config.toml
num_hidden_layers = 16
num_key_value_heads = 12
hidden_act = "tanh_gelu"
norm_eps = 1e-05
tie_word_embeddings = true
lr_mult_down = 3.0
warmup_steps = 200
doc_mask = true
dataset = "wikipedia_en"
Each number is 128 + 24 x the weight over the matrix's rms, rounded and kept within 0 to 255. Layers, rows and columns count from 0. Numbers have three digits each.

# layer 7 MLP up, 576x192, rms 0.105, rows 301-373, columns 96-191
152127138085124152145137138156182108159103124129126143156143137127149161132138186116129087081134135146105111144125099121120118065105116122124119124113118132135145163098126126130149181134149145168106126149139096140095117103106139120176184136107143086100133107139149132113161104152092109118
103082135141110148160114116078102095141137139126081112148142154133128090116128131112125142122107123144135085128110135136134154128155111143126139154124119116094145141142129130138113180127147103124077155153128164129128135114094150126184121132081123109110111127111123098079095154157156159143
125075127077104104109172116105177161121107125143083130151121077087123119151155124078176146211145105154148138115138128116163130089136140157122137165108112115089091091121129094080102098103124134161146122116122179142146137165138136108118114167140087145136098153090150125135146144111155113104
092155115131097115117170141131134122140159195154114149116131100119128105114150121166182119106137117120078153136150142161114082131135119147124152127154104143108117105130129149131138113115114136145113125175131143140133129099163132097145095135135150116114110144159131158229104115096133139137
106124111131141105114169136158138099152138127138137082127121133113157117134114150107100107134120140165119104086131123164137110112146169161130144134154132109092138102122173121083135182152113115144120112161110124151126098113132158118106169108146109086152121114128136148121124157164122148147
161141143134104127116116218125118123070121119146112178132143091101120102129127106078126126153136077137128124081143173150137132161137149143134079104134137118127166167133118157125140113105124114139127122141131137116114166088120116158131129066156149126152172089116158101144124137141135136164
172159174109118124085120136149147147132189078121109171117108056142134132161136173139124099093126150155129124137088129132153121127120113141087142141136121073155098161138114127167134127114150105147133118099121131117141111141124118118180158127143161106109158112065125156159124162120099086142
166113104104146141185096153132141148162175134148109155118067106187114113127098111088181129098113092113101120113137142152108123131076144140125118106185108134140125128140106143119144133166141109104146124135117129119137102125129144132142132105122165136094160140175101185150109098147161135109
118096140116132122134141145101132143108086140114172091111170128088139180164110101145100128115132086109133114172154150117120137122185133153161106070122111130128162132129110152101100097094115105131126089117140149121118129139137140124136138104095156146095155080124140108134159135106094128142
123149131104115123139143088111151155122137107146092143149131096146165117158142101093143114151151149139127137112150126169134082140099073120117098163130090100138179108149134156124106147131121107128113127151145151135122125136130135159150134166139142139119098134133091155114206137151143083147
137122155148133100171159135147176169086115107082142075123127181139064187120090134162126125179171138122118101089135093088154139123109157143130109161163103105121145115154125087114115141143103140102150137143151139129119154180141162118115111100115193081117087126093100139146122110105112147137
141138149124142114159100167112102100103162154130121124112163088145114164110139145149111103112159086100136151140089085157106101131128122158071084088133118163132143109111122141153122141154135125118148093147137152136136104109120124172153123160172152107111150123133129148181133149133088167122
082125108151134135095135139097162111111128172096170136118125155156113119127106173105133096064144134097102105129183104166092140109119147146156149150101107149119138143162075130156132112154179125121133129140170148148078111112142134160121114157086123130131166129133126125104127135120126131157
159124135091139097071130171152125141136139103146110131137134142122102145178123127096143089091119062105082139115121129105163106121121122175162130130100178098108143099132151155148092089081161160083139139148167091150133167122132115124141135099147106084150097119165156102125116210134163109168
128135135157136135107136164123108137151079141191132136079118123127122144067191163092161126151138128125146165092138128118150113102097130116156141077147146118139105143140101158144078112143124124106113100134126151096131144147125131095134140089157106121121111133141124125141192140112116101114
171136121129120122158167133117140134113150153166119171114155115097131136095114155114131143106143143100148187107130097146122108110149138141122115119112148144134118139123157111177113145148162137107156130130158145069088107112127102165123144128148116156098157140085101117165100131143099126161
140113147125120156090141124152153135105154143118152122113131179112136140116157114119134126145106129144148127141130097137131158088127159158122111114099130099099156132150105113141161127131120150136139111119135081146116131145146156074127099134114138122137139100146103092126126108115142114092
157125105126090132140150116115120125134129116156111135149136134083127094134129104155149141174149105104103120153129122094164101123160107136136057109104132101129149157143097132153164131165121115095116112147134120164112120124105115148072073138111152114112144100104151138140149107150107189127
150088142130128132134102153173115154164081101118118072166133151114139155118104161109152129109120113152098130128125118136170143117089110128122150089114132070130108101118169150110125160166129162135112154142074109126142112114137147156157140085121165166100148145108108130153118087143110101127
110103127129142125094121142170164140157119143096101124145122089129082100167140112121106128145147139139120163139185100158083083149130155193190157149159130132114059158143113124133134117136172109112176126126110109160114110136125101147077136139150099161095116091070132122107164157165122119138
136111112172154089109170142104109104172098119140160141153168135118131106151132130125131110069120136105122105142147167138116097126156149112098105128142105146123133129095134105131182103127129150102164114129170109133120105117104098131140124137128145111117128036087173099155096121107146126113
123127095129079145134111135141121156135135121112147159120113085142180122113158152095145112107150092065111087123079119124146131125155126153156119109144097095110126161120107137113136090129161122124132094135126129195153168172098154121102141142111083175138131135125161140131110112167186131108
110134117160170126133080139118146084145133101143089143100122150151110108085124118114161125129130135136154101123109165161164133080093159116141110108150085144094072138155105130141146142133101132118089112132142150120110145155108165173137099133185129147123128138136100163178125105096142170177
149139154141113129192142120154115101144111123145152104116117140104137142140127109138116110106154132148118131101126129108114107142109132155142154145131129147068124124137120126127154126146097152126108109133120132141099114130138098144136162127098152119144115098110117160149104118158190133114
174101120110102118111127115142138107136124144156143141102151132153119162148124147101176127068144100130159140132124121126092148134154081123109119150117145111146091172127121123126133092173127168111122126133140142091131117079088108121136135087109161070086125120192137119141098110139150114089
142121093115081107163131106150115087119117124131147160115124136184127113134131098122111122130119150126086121123118143047105123123134111125153175142133084117107192139126183179119173153132112146118088124054168148152116097157111144131151129104117132130081157143133100120171146131078149142116
133097080145110144093152097140127138127122152108136129129106115103102144131154137120121111083125157128156131133112118155141122158141152124162101173160158148117103118148120162107117131133122138130142132126123159077142089131165160135138128119122116124098187121111144126140142123132099135144
133167153121146165118142162082075108109145101143128176127135164051117170119118115109149095142157148163116099109166123086143121095110128174136120119119130089113151183145087089110136157130149121093123102102110103088124116145126127105130123118173140139126120095154098117124116102116090121107
106092146144119106118075109117124145146118087108123161156104117159139146099096132169118086168168116089128117140119097126148114133168132155120167102095121098131133112115145114103164147138139135140106101106157141156140085106192123115178167149143115095131152130113102112141139155126123118116
126138164142124163135134176093115120092106164155125167124130138126088149110141144172142138137127134092201127105132153121124152105145117100126182103088157140196115101153166153161150128145126099135147118104132097122146135125126116089136146100123115097121138167151065146127115069115090180148
134133119126117156137134147141085088188127123129094137144129123169138153124100139152130120123124144114139084121150152155146150112115113138093137144162101099181190109131132122085144158151126167104177140122124128119108136108110098107069126171088111159089135091120134129144111118114151113130
131121070106115123136116099145146159101151109108092148110102128101150144123116114086168120125102137094138100131148142101121138133124101157137132157126151102106133149157135167064167126138100081144146113125116126179130148155149105114134137173093120134110157149160162162134103153120126119132
109135141108145153139126118138128128116138090138135131130126148155094112170120091128142152127153136161145126090083167122078135120130146109082092156128117127106127142118143141149106113084127086115144108161119131143117119147104120133130123115110138125099147124143108063133153118100136177158
153146080129125160096103080124131121078139140182115096114146181088142122132178123143114142150135140121138163153150137110139126112137143164092120135129077139092165119151151123146118139115170108107144131131134123120137126165072092112163114114154170101136134109088132124132108123124106118118
157158107135108122115107166122121088145158090118184141160132081105121077092125132126096108125170189151096053100155133097105135138123124151154146163115123120178131133171126117128104135104182168136128110120109140161077123149138134076119171160136176144128108113098158137160134150108130171092
134125102133128116119143142151117144121156132130125134188140150138121076138081107150129064132102138121140143098105153118120119126107168146170086135112136129113147143157132143142128146119128151138123129136123117120141115129129136148171119132113155137143136106113110130138145112105157124154
101103137141132074158115074124139134146121094113125112112130139139145122100128137157115088148077120156143163133101108163135122121143143170149153153157126124139095099150126111083085129105155183136151139113105138147146095145144104163107123160175130139105142111120135135140133111102160114140
149106119141105183143143128141151139120083094112151112121169113127100164131119124139106127130102053095102101147116098124155182177108111160085123115109104165167135140066145150139107121169105178116118092126068097135126099131171116143152131126136167151111077143155091116155137080123168132154
137076126126117133099133072113117111112134107117151145132174101112144123144128145115184102146088142119099133136118124106107121119155138133105122161149125068175149124155115158117131112143149116130140149141125117142081104142122156135141116101103132123137150139124153076135118109115131122119
134088161115123149110139115128120160142157139175134151171149114151160102129106144138162122120124103121146146082134161110111151126177140164123109087108120149114138138137126144115146160122138162112160121145104125124094101135116111138106143100130155133148070142132123151088083112094122150123
113082135106127133115119148152110119149118146144133073142125155123108123096127147136110153144119134148155140104141119144125111125122099087180137136112120148083129125127131141174132161109084131142114123141132136089118080153098102145110116121143146099081142109134121099100111116136146150138
135109123126129135142164105085111117141144150163149136142157139112108133147143150102146112194138127129103127055112166072118111088133147160160128112113149123099136124104136119107138140133160109107123149123147142126121117150121131109122160116115177132127081134126102138127138074123132143088
141110136146082051142122123085124138086119162138095104086129144161096139079091091132115086171127124102130156100176137164120098108151095141189115140091107147115153124113126122128150135146146116097158103117146122115116122149124105142125112119139140130153091168173158159121193155149147170107
080123150132138139072154127127074129126101121138120158170168123165115138166146117106120172130113175095130084123150094141136088116085151106150170145115131086089110140131147145128149138109102135134136134150117118123122121114138141137146159097127122063098141156120139143154096150126100144138
117097114152136164106124115119160156172146091118109161148103118153137160142146109179128091154104098124135105114118122122113113115144107136118137113106122146105144167114109111086082138103134069135127156101132137169103154171166129168120115130116130155108121140078096077156128142099109177108
157114102164116113156081134115185139166144164131139110102134144147150132138098122150106127133101118096135112170123142138125158156124125136112101091112108148135111083125127163131132146127085132089127100180131135139098109104129141118139135140105133110126147137130142124144141083100132104134
124114117095090105113139144104116128153103119154088148125127156132137160175141111129122050162092129122125097106153133118146131132141126110172140115164109145108132129145140126113138091114149118129111095143127118121134158110105136160102157118136168157142168140160132119130134115153130184148
105055120138135131132107135149159171159128145149067135162099158107074140131139137134159118132114131129116128108140114140141132092131139156144167137154151100117113081128127120120111116115072124114156162143152107154110130077106150153170150138126112136101177179119113095126119124057102119119
145091108091095151110104090167192151123102134132127139130119100128110078161122121113113154137163103137092123131119132184172097133157157117166125150169121141105134108135120151167127114138121132162153125102119106150148163136116127151182145143145153104127106128096152141115132142136138103079
105103118110120168162114139122150135088090133149138101148101162102115134130154132134113145131151148153117094121110129111154084156131137132143115117125104154144115144142112153139105114141101105170130127109123137119114110092137135114159140127141143154120107145092137174118148138115137134141
124094182158127120061131094114141108129110146113101154135141113153087101155128115093107118142144114138108149084108132139154115103160165152129129118112143089139070147148155164117179108135127114141138130105147136103104120137117123142130116137153153120139109161114103120200159132093155190119
107125128124077126150106092137146115181126113152143139143130112128076116124138153141110156131127096135124132156128144147136150132123133148121136135158135159084163114144124150118130121140112132099154082144122100105102133155125144120151161175130150111109098130110090142129117131135150156093
124102118120133124099139142096153168102111121189147143131159134133135117093120125156135109144110100123168111114162129128139125151174167133170139150128130084128145093134155141092131096105099150163142078097174133114144161145089112173159193111140153069133133107106162122112112141114132113140
122118124098130121068126110118102148131092112100122140118110145113121116150114148115125148133125091130127148116138096135124139131111111149123102122154127117143107111127141148108147135133144124162092135121104163127127113136161156149144151117140121147098131143131121168105127148112128120131
060104147145127080167121072096112104150095152120122106129141149105156138126123097136084145116113127152131140122141123159103138094143107130154129127102111154149121134140159105135139105122102127114098087169124143141124076151123125127161125121121139126124104143111135054144132083153166141118
163165109097146106125098122130164148129120112131102145108128124111150170065091156120128140133092143123166123128152134172153099119081134072143154099176179115105132144084177164167104123141183143090173143127143116136143089148099111119120135152102177070119130167149157151154121137126135117134
131120124121128149127131126139101123101135097136121117167138136140110127135137137147143128120169159126116129101102097143140108132111155150144111120148134111162141120129144160154134110105105153116104099115095161133130122100111148113148103159145205129120118136157095128120122138141104173149
093124132080118115166110130167164134163108177127143140113144117146099131120102110152097094153156142146117124155101129087123108140132144158164131153152122106125144138126087124150168153127091111109173141147131150140106097162129117080124133112121160128123116124118109094144131138120127152137
124105138139125137138136146106103123107139125145095123159136105109131143119155177119073129154117145107119071113162106154134153155118140127157124164125149123134133120132119116077148105127115099082121132083123132130133133126109140087116139118154153091142132094105134151142105116157141131182
082117169100176154083151119147121172097109177165136098105100089126116167122147142165148156101137115101127153091179129102120096179152123100123128118138132112122158134122146129124108161140184128070132112122130104139124109145147095095103134144170114129142079208172139170135110136154129123095
133120142158130141131116097142111132152102129121108114116164139118117104128149152113072164148097107135106082098143135134129116152152125136128121121131130108123105115108141157156106142151114103086136117114129139135119095159100153135117126147140145134087158096130139130102141133121125131118
124106116117142100118113137132175146132167128152113154128120119100156090147119118164066140148121129169116142111140115117115151148124104110150080122104116117102119107133122138140093164163145102160145105130115153083098143116134139092156117113163158162126126135081132126104104117143130163164
121132169118108097145115149120146134052140119142115147104122146151102108140155099099150133135153117124095157099085123150140086126114113141088142120149128163137155140190160092144139084097116152137186097113144124090146117134101123138167103116076123104171114167108115130141099141143105108119
161115048121101081085071138110147142160107128134179124134140150146141125145162125130182123144134107147074120109109112121113113118108142173154122145149150097134109136108154116195098153151152091124116137136142134174128118114098168128116141109096122162096138155122128171127145140149171114123
141117143120162161138116141134097121163122146139103150150094106126127127144127140118148102099101113132167167130113100133113090127136139167166146123108141101132159103106114132100140137076106146127163141137129146121145081118127105125144093124123188090106142078136081148138121150110141128129
113104111082156070089117174112148137134139147133140135180166144109114100124115125145127133153140144114160142159121122132161162131114144127156101123153141149138136096113135127149124126156130111099114089135136140107130141099106157138141144104133147101150099118124136137151126157076130063125
158102108121118144145203121178114127116120140159162180144144137196148174144107130143153124120113089111139173095139137121148127160137121089096082123133117174149134096110124115125137154149103136145131134064125148158118146164128137127138155083140114096130106148111120155143152130098075175087
105139123134084125129120121110145133099134148130131173097066146146113150130122140163122113126149084113143099173136140107109159154130131129148099126138142135132125145152140126118132104124153088120167141137130099134097113153123136153171105121136147175115085143123137115111096113146103078132
127109166132192115135150170118122142167074156129134140155128142111109111102139140141115099079167113155151113114123135121156136110099119161095100095144117128151168085154135134099125103140143095108150104102181129087146101126093159129117129154125129069103169101150148122109161096119156101097
125131128067097113125171135144138114115120143169130119145125057119124124157116204147171195165094150116143138124145146121120083126140072159164146120112136131204110141138133119106129078066069161150099096144155112135091109135154125120155137118161114124131134157091149181112089104099076171135
157134133137169117180155110132135119138141137132157173123105130111134148119111132127100124107134128100110146130104130122131129133167128109147150143116110152136114152140115095168153153103155102125124103130137130160116081152090129142126136136134143105092128108100126162164054118086147101146
141143117140169122115151147146145132096115149122144147122135105136158101123145106124140160116192143119150111079146160172108122132173115146162134119124123142079144114129137146113101163167109127156091126109103117124086141160095151148130133096107116120130133132077118154102124135129153149086
158136110121134097132052141115114133109157094130101171153129129136129131069165156094144136152108118143154151117112130134144125127121100133120081105138116122138133126147147139141170161119097098138088114138125109084122087107138078154137156154075147064131124137119132118179107092120110132152
# layer 7 MLP down (transposed), 576x192, rms 0.304, rows 301-372, columns 96-191
167141108144138128104118126127115117149136169122146109162117097093161093104152103113104116105131115111165105123128137122112166106136130109130123118105120158123132144159113112067105152172168137180141166137145138092133136090174141128094127146152129162137108122143155103138126134147092073121
112133109149162139147155140128096148097142110149118135138058104128166112127132139163132098149114090121130166123098139146153118126159139133153163139131098132140098104111120115096154087108141137154155154165122112117161151117131139139095130158160108120135123119094140157147132100119085079125
115121082114149147126132128115116120132122128144164105073124063167113154140104142139124143131159159140114115157070094151133118151109139157139147138143115152117134142105130131145144125145103097163089103116110094139144143120105144147147121165111142125102113123162147153137118121119136117122
167094103102151123133147115172114137107132054149124151170113130138121136139118088155096115126155135115115144104108121109132133148160126170096141125138124115128122099125125125159078082095137187134130129089076126113081147143128116097071136145125114137123149124097138139106117151119162105127
115116106150115137121117125134104130108138131173148134137129128098145128106135151146114159089093134150124156112112124142108107185105135102131126159106110156143168132129133129118121150111138101123129151155148112125114128115131117140129130090118144143152115180120119140115130104109099083101
128116138127170069146151135150162178096144159145077067088118151096163124188110081145064106083112129140187110140188097158082094111111155164116112180111166159118164136174126091113144160088062199147144116127132102097081146113129126161140150093092116131123117155123108085149146144085156103104
146081122128112128139180116116119133110142116107137165134123145140157128168141134135126142146127078123157149164188139095168113127142163105133112102123117106087107149107137084110139120129082152143082106082114128144067128096102117112151114141131132140103117104150128121123144115145137153083
171107069117094164125123110105127148142107141169144146101111125137136123124165110143160113105126067141108089155132133139133078120109151089125138147149187092153148151106095134124090124108117075103142168150094178122105114164168105131160103101146156070087155154138145153151056132109124130180
077118143106123129151109158113110131090115156121108122111123130117135086132141075122112138092111109109113144095164103120081145155151137113144122168140139081115136144151149077097125099134132116146145160116135144072152095101132078117115118129105167136103120124172146146101163162100129126159
104128122139132154127120107118140101179141167139134138126093171120154119088118142140107118143126145145170108101105104156129169121118147130132092125105148154116113135121124159142084130115124163177122149128161114152121137086122134119111129108125129180137148098156132120138114130120162134128
085136079132130139122136133115106126071105104111164110103138178165123167116160121144121170173094094148104173125121107063116124204108127111134118152163163158111126124111097102149148068144119092136177143133117072133172155137111172152132130113128142136155118134097105162114113187123113128101
143163174095112132103155116154126137115140134115149135081122092122144132147123111114133125160130116120096098129122089114156139138138150130143114136146133111127123122106147141081154089108105181126125088132127074128129105164096153146172147161126150147129144152115149174118106127122114165142
107171112138119126105117127140122167133111134128137130128158132107181132101095113120113129165067107124123142144140132066145128119091133103127096103150107152150156138117160124129168120141099114152128100153101153110123154091134143121125143101146117103105128157110117142115148109121094093126
082139120149128142083136138119131144138104107157108117165167161104134136137126126086142107153177131154074182138107139151121126147103115147115092154111149175138167153142133145123130131120119143114145141139114119114097082112103110167172134157130166155144131100120146123158065117147188135105
144137121142085125099130114130120153105128107113133105124094106121108125083111158145148151143103141085148156099169140165147109137080101098165093130102102103143154147164097093117118115118167140123149085155109213116120093109186132121124120149136136109140094141156136131099110139145140143078
085175158163116152119128203153118163134073106156058127104162133134149151105167110137120124118104145118165098091124141113088129152116152176124135104102127123132125161110129096149107133090129126106163135168094151129181134156157097083154132126119122137104149147136164132090120099154114118117
128135134125133133117140075136140121138153100112142131119136141110118135157114098154125138128136113141108096091087148094136085142168122127166166144117157089126134108130121126122163106109117142095158117081152116135148100112176101120105147163109127131112131130097110138128170180129127130123
091120111124154125110170161128129101133102133167129126114090155160097102106169178101086121103125122113098142137115125151062087102100126101122132167120169088117117104163176124177101121138120105126134135148108129160142118117116106148123137143115125117166147123125126135101155155141143114113
136127115086092150124187130147182124120134132117124137162102105105115092145125108158148105107122147103118078182121102137118138120128116115126134138125110167125103088161133121140142096158111168124128138162111141151168152095113128093127105113094180145127136133165130080124140109138111160142
132132111117120139097154142097090127126093126139135091115145113108117183118057135112116138135137185149143161107127104149101133163123140121131142128200122143125137166143115134130109159138118144157127147116111079121120117145089078129122138144160084108121131088145148140116124175065125117132
157184080138125142108126095125132123064147168153118131127148103082140135108131083128168093151106098119128124126131119139135106140125146047160125135101148145134106140143079114107158133129134114151132178138143126136094125144115084118145123139146086129145139141085132127116129131113108099150
086168124149160113147142111119149143077161156100073101139099131109115169126083153142146135133110054134178136109117118101119127107120099095119144115128144105119093115145142131109183134177161092106142143097140112152122122084110142130141167098103131128117168121075165140141115129141097182189
117120130130120095111111097120133121119113106142120118142110119095121145121133152119165076127140150133141169121119167151123085100111116150154135143059141120132167155125194136139132132157131111150088121116135149067167132121145152106111165125171137200109117134095137096091113122168141137135
099170146126114136128149139140159142130114102121114117141148136113111112113110136173102055102165157110112134141150154128154129122141115152092161118170101153059105112155116120088133084147116151139128143127135151107119124159096127129129126119113153116152170112164168099145136120133157153149
123178132108134140117120133134111095099115144141156132090118148149133132127127098105136082163145087145097104150163130128144155118112140107142115154132125151115138113090126148171085106103129139099137130118161194131145149140159098156121148129126111085110126128161100091151179091135120108139
134149123150121125145115131150139115152117144161091137114156151106131172166171151101111121140130121121114138179125084109072148144132155127112150088132109129148074124125139120125145125150149086130148159129175140147122146110115117132176164140100140121121146103066117083167108114100114135140
129138145125129163163124105103124142079134114097080152071089130149130114146135115140133148119094140154079122111126120134108131107162110173149129122126112132144160121125130130150129192144158128118159113123117108137120133139079114144154103105132172135083076132127091173124112102152126103116
148138134177144079132109117122101150154121104126170096150098127150119159140107114137144122117096125125138127107129117097145131132153108125165108125161130179141105156157120096162083138149108144162126113113123119100111133120085133105078114182109134168146133134106109132151140114134115137145
182121152094106113136125094119136152155110170145199108107127143107083116133128164137113123078141107161163125098136120118168148153127092128156144141102159140122129089179111169106141083108104117074187132113143107164107149093149123127098136153161098067119102132148116112102133124164124134153
110093111152154116108144122129140143144117125076155141134104122144105125095094107163098132138161092131141166112090085150176128144126089135146131089133191119150096162103087132113109102149148149141106088093059136101131144094152144155110123108172149179130148182130120195090103105138120112156
088140132110130126134094117130142163118120125150160137158092119133098101146157142103124142064159180120140094149139179141145137114131125137146133123104117134155146093135056092175141097106128101142082125124129200165108165095118094113121122124115134130174166128129109098127088115163158123124
119128135144136161154131151117139168155130141110109104106125150097152127082111125132122120130112144164144132157107124150108144100146137116112155162144106128167124121162128130155128121079136114118123172112117142137134094132110156148144111139121114155098107119135101074115148088130104113150
163103130092124114116156145126127127130141132122126126105090127129135144123106133133141133160138109142148120117112156102132090106129097148143134146086105097117129100141106131122117155147143159139140132102139091112117125123127091164122142135128127164124096164148127149133137147155067108136
084126096147139162130078131084086133121148077180101115135135126134153125116135117116141155150145085082095174133145179156115127114146109110128108115134108167127146143116087091112157107136128130149111149138131172090132114109158088170126119159134117094130152113143131135150112143077127126108
123119123162167140103128139082126139125090130080151097082130157128171129106145175139109105083137108157095118127128146100103142129092161126126107152118129103125153097189115144115120137082116147164108115078124146131135099084120157159115117110104146140156137093140158095110103101082194124089
088115120147120143145126133127152154133139134152137131108143122148130125138084107125131117093148165130122115111165167110101094125171137136136111105149130124104100140131134119118144145147151147111157138112115129088142155129165114130134102112091154121124097125129125108107141129133135136148
123127115128143130076133156127103094104120182126109119106127101154136116140089105118106155131089134139109103114101166133122127115145120135132171124120123116135148116137125139162143163112149112080101090171144167126144175160129149119127112129093134109122130110143076119154171152115095115108
151123152142128101068077149139142130127106169112138132115113082149132131100135142135152137107125149127117121111145123161155186153107129134131127138119165141120147099161085142110129141150126156074100123103141083135158060137128125139164135149131146150132138119119136159092119153108113109105
169160118158151109141153144160147123110146100128142117129119138163126162155123119135103125123154108118149109141129142157130135101124130147128146117124140137121133103129158143094142138155093122137158114113127096126154116110136129119134115125092119151117132136107121142124129102113124128137
126140131128152138123100156113135126093138092135143140117134099174136100082113143127156135134088119088121147131096087135140146126152123121122138116150117183139142161127093127168149103131103117135150144136114164117077103127130144099153115142119122101152110102145095136127137117147119095154
118146154143077146100174142125170089113111134136074154136155136128127168162144125144138103110159133124122120139094128108147103161114099097123155119111132150124142093163131155077085127150133085120101104125122078133150149107125136131131124136106131118137175112112107106097141124153148165125
121153165157147109129171121147139145069149115111141193126121171120132109120144157112151128110116122079120130089134142144112086129167131125136164141132120115132121126154136136148134143140102131134167115122138109135098145123133125140142147146104093142103164113145132162096162114149162156123
117107138118101084154154130135108153167152152134140146107109160105106105118152110135172077137138119099116103148145122153115148137140114121150152153111124137156115144086037148112143094125110099146125115126158159099127119084119161090069130156105093106114116151124087091137135111147121128132
121136134118154118147130115144137136152183114111137148129102162131088101161139155093125156107142093145141078118101117114132128117162121141130118139092139120164157139102126156181157078114082115134097145122119151162076095086142111151122155177097107171137125128140119120143169094152105116129
145143137093133111126121130102140167098126135111168133145110116109170126145072087110099106155141156122122104118127147132140125130131105124137099164135136094155133150128131116168155151113106164149101115091122075152130140135137118153121127115135118117127153130114149119099124105133174113139
141117154121111156135145127158126111144154142149154148108116128096111157112122132141158164138111145110142087127105122131154088119116126092134115100120128109115122111130140133148143148122119108160150119104139052141158121131090137107156139176132108146131130123135147105135118127141145146141
146065153112114124097103115135105113126168159094128118126120150095095142102165102118115129082102097138093147103076095123115127146101129155136098132089105136141115123140131184129115124151133101149160105101113109141122115066151125095072160086167145184127104088177156162162115127127135122139
146128103157115085131101131158091172077082090132105088150151080117183124095114136104121130097127155121108187140176114142157103113171103085182143115125123124123160113138144130149155114172151172121101152154110156121098145148115086124126169113142103135140106118133119141117095139068161123100
130157140130114144107117131103163157100094144149139158098147078151091112128154133126099142173158118133147094162123120142132142080105107137125107188096130093122094134116103127139131157136140145137101084116145115142104090129146104144140108071130160092156174164138143111114123124076154098126
117139137120138148141108135137131125080147156147118153133149193135126110112123110134127123154150142131130119154089130121169169108092108127062117133104144120114081141085127110167127160148115134167096110132147088071127089123116129171163175096125136096122102165099117154138140101109109097133
163104112130112131108134163153169135119076114147136131157142086112171147155131120131149085150141132085143125111144135146117136110098144126100099147094137129126174128122151172094107153101094102132101147075134102099144095092151118152152139102097127139145077147127143093149155105122161097121
122120158157133123151152070139130134106148117138117099110140128082150105150188110143126089144100123111160158138101097102132093106151112125128112124093132109135125120102139137167118109089122152152122115142146172137148098123148109132142129115147107178125143130107109138096130115137143144120
151083124130159156141137086083138181101119129092110129146135195105133112107122146180087131175121154132159136100092110121128128139113135116143135187095138167131108129115152122061113134131124166131132156150170103129163163146173160142077132145111135127163106190136146159081083061086178092145
139156104122135107137102122152115154158126135116109131098114136148135104095153136150150121139129135104102144167099136126106103142132145092111150133113125140094145136134128125130123134163141173113082124143130127073156147144119175118121148100145103139133094126137138091144173110145117132164
172097145141107145124079095139127152139110138118108103117164120107140112138099133109062139127115056103111117068116130138108095118114124172115141155116085128161123177068125154095088132102156179059101105106098107102127139096090109132139102132148149115160153146149133164138145147117143135146
191156136110123127143132130135104140119129153121094091152117140170081138123126128114135164162080060133106120163099124082148120180114156114140071113124122096113128103093111202135113178110141112108115125176149074168112096156114165063148139185127144169116111155149108115113128140132152126109
139141156124127120125147113137118124120095135122128135117131129108134142126113104081137143101109116145150135074130150111147136125132130141101141154109125133165108141113142116119105148120137084115123161119157140143095114135133129114119126104133106114112106138117165103138164121117074086110
102144143105104119145139102146132119129097118145144151145125105146139141096094104098123173086109143118096153143151156137111100097093141115115153105149164164135111124138157140122146096156144129154083141138109131093137151123131130141178134130131126175107167094163132153125111119103116128159
098155131152126154134163140140114138121174106105154120098150140097130118101117122104144148109109121146157119123129106109176149149116140128123135097133113139140161111095072133102160116117134099175109132142116148098127167123087152156120128112116114138120104147129145125128149121139125125114
137150152131132107114134101117128095147127086124096115113149114171138127115157143084129141100126154125154114141144103100141142124184129135130116148125176101160083137128110107150087103162120098097120134172116154120146167150117104162150134102151161099127119109110136136114085136128141118133
120099122078170116115135156134090110178148142137157118129146141150144097116108157142145133138119097140136145158123155088134128152168115143052135158173117141092158145080103090119120133127143161143159125122117098116150147140124113111111102102118134138120131095120133144136160147126126129122
139103066104147120148101130132145109141140128148106140138130108085121161147075102131140147131126096122133139137115128111082195115137154123078120140095132097132109135118130109113118129144142166121109094132163072124096125123110111152166105128126149115128166128089080110129132131155133114103
138121144126122097119079122114118101142174142103098112106124100143112122129119165115182146088169182155084068131119145100102099155124120151142128138144180147106145069107134128165067114113129111111170132092177165115132176102175111144149070104187121141136113127135171116107119145137138138100
054076133135130115112095111113135139129131158152092159093104150193139112124134151082111160131148126128141127137119124108074126133116134146121141169152104149149087114181155147082113106145158150099120160137145132121149133114150160105110112118179129103199142123128117125151097127125124104159
103142143181113121137164136136154133103117114113155151095179095132135144109093112130120119138104087106125168104176141148124166127145162110120104118156118127112149157110117120135099147107124110119143124120098182128137145130112149120140127104136096127112105146148147116075169175143120103092
115104142140145131133156123133103124131156053136111131127121129124127137104096111118163132164167078130150159136094131160127178167155104148095169122129143073112145138123123105126129126170127083129173120095144168041130090094150118124113102115098140124128138134154118129118112113100123138130
144140086128132100064133100151123129108181144132126141159121123139087110107101135157147116130140152115110152149114151185062128143151161110098158180130119130170122131164133113118151149102176131139143142142083147105131144116133124106117086145119107128104147133123131106142152111118121107177
095146135111128103102125123145130163138125132130118144143123090155112110137160121121145127097098140125130099135154091121133107093127144141136123118114123145142109135127179137113142173131116123132104101134127141131106134110109162123123128160132126103105116118155122165127146146112114130150
157120122124127145133090121168116118123114100168110095137149121127144134152144107147115127152165143110125096133105109105129148157159102147110115096105145139109094133116091135171104152158157132080131136144108104129086128106107161107164129107150120142139109143152118132138071156130096137084
104168124090122122123103136161141154113092107165167141101075149112131155173126112097140128091157109137131124177164091102132132185131089139083152113137166062119111115111154094062124105107125103164141151102127099153169146156134158126113080147063096100129156166138129112122080164141155151126
087096109114115124151085134170080108091102130173111159162150094172122094099128123154162148174147103126142131124113169134143150143114153101110125114118141104120133158130108103109156125071172101109122109153090124110063157137154090126120128054130123138132146133101131125083158122070135163118
177158173162137081130154088121127115172108107118113141135098113150141150132118133124126121143142165159136103121131120097115126101128055107121156168093120146126148146129090145112112171094112099150141136073145122147154111109180134114154131166140164106064144105147143161101133165132111132140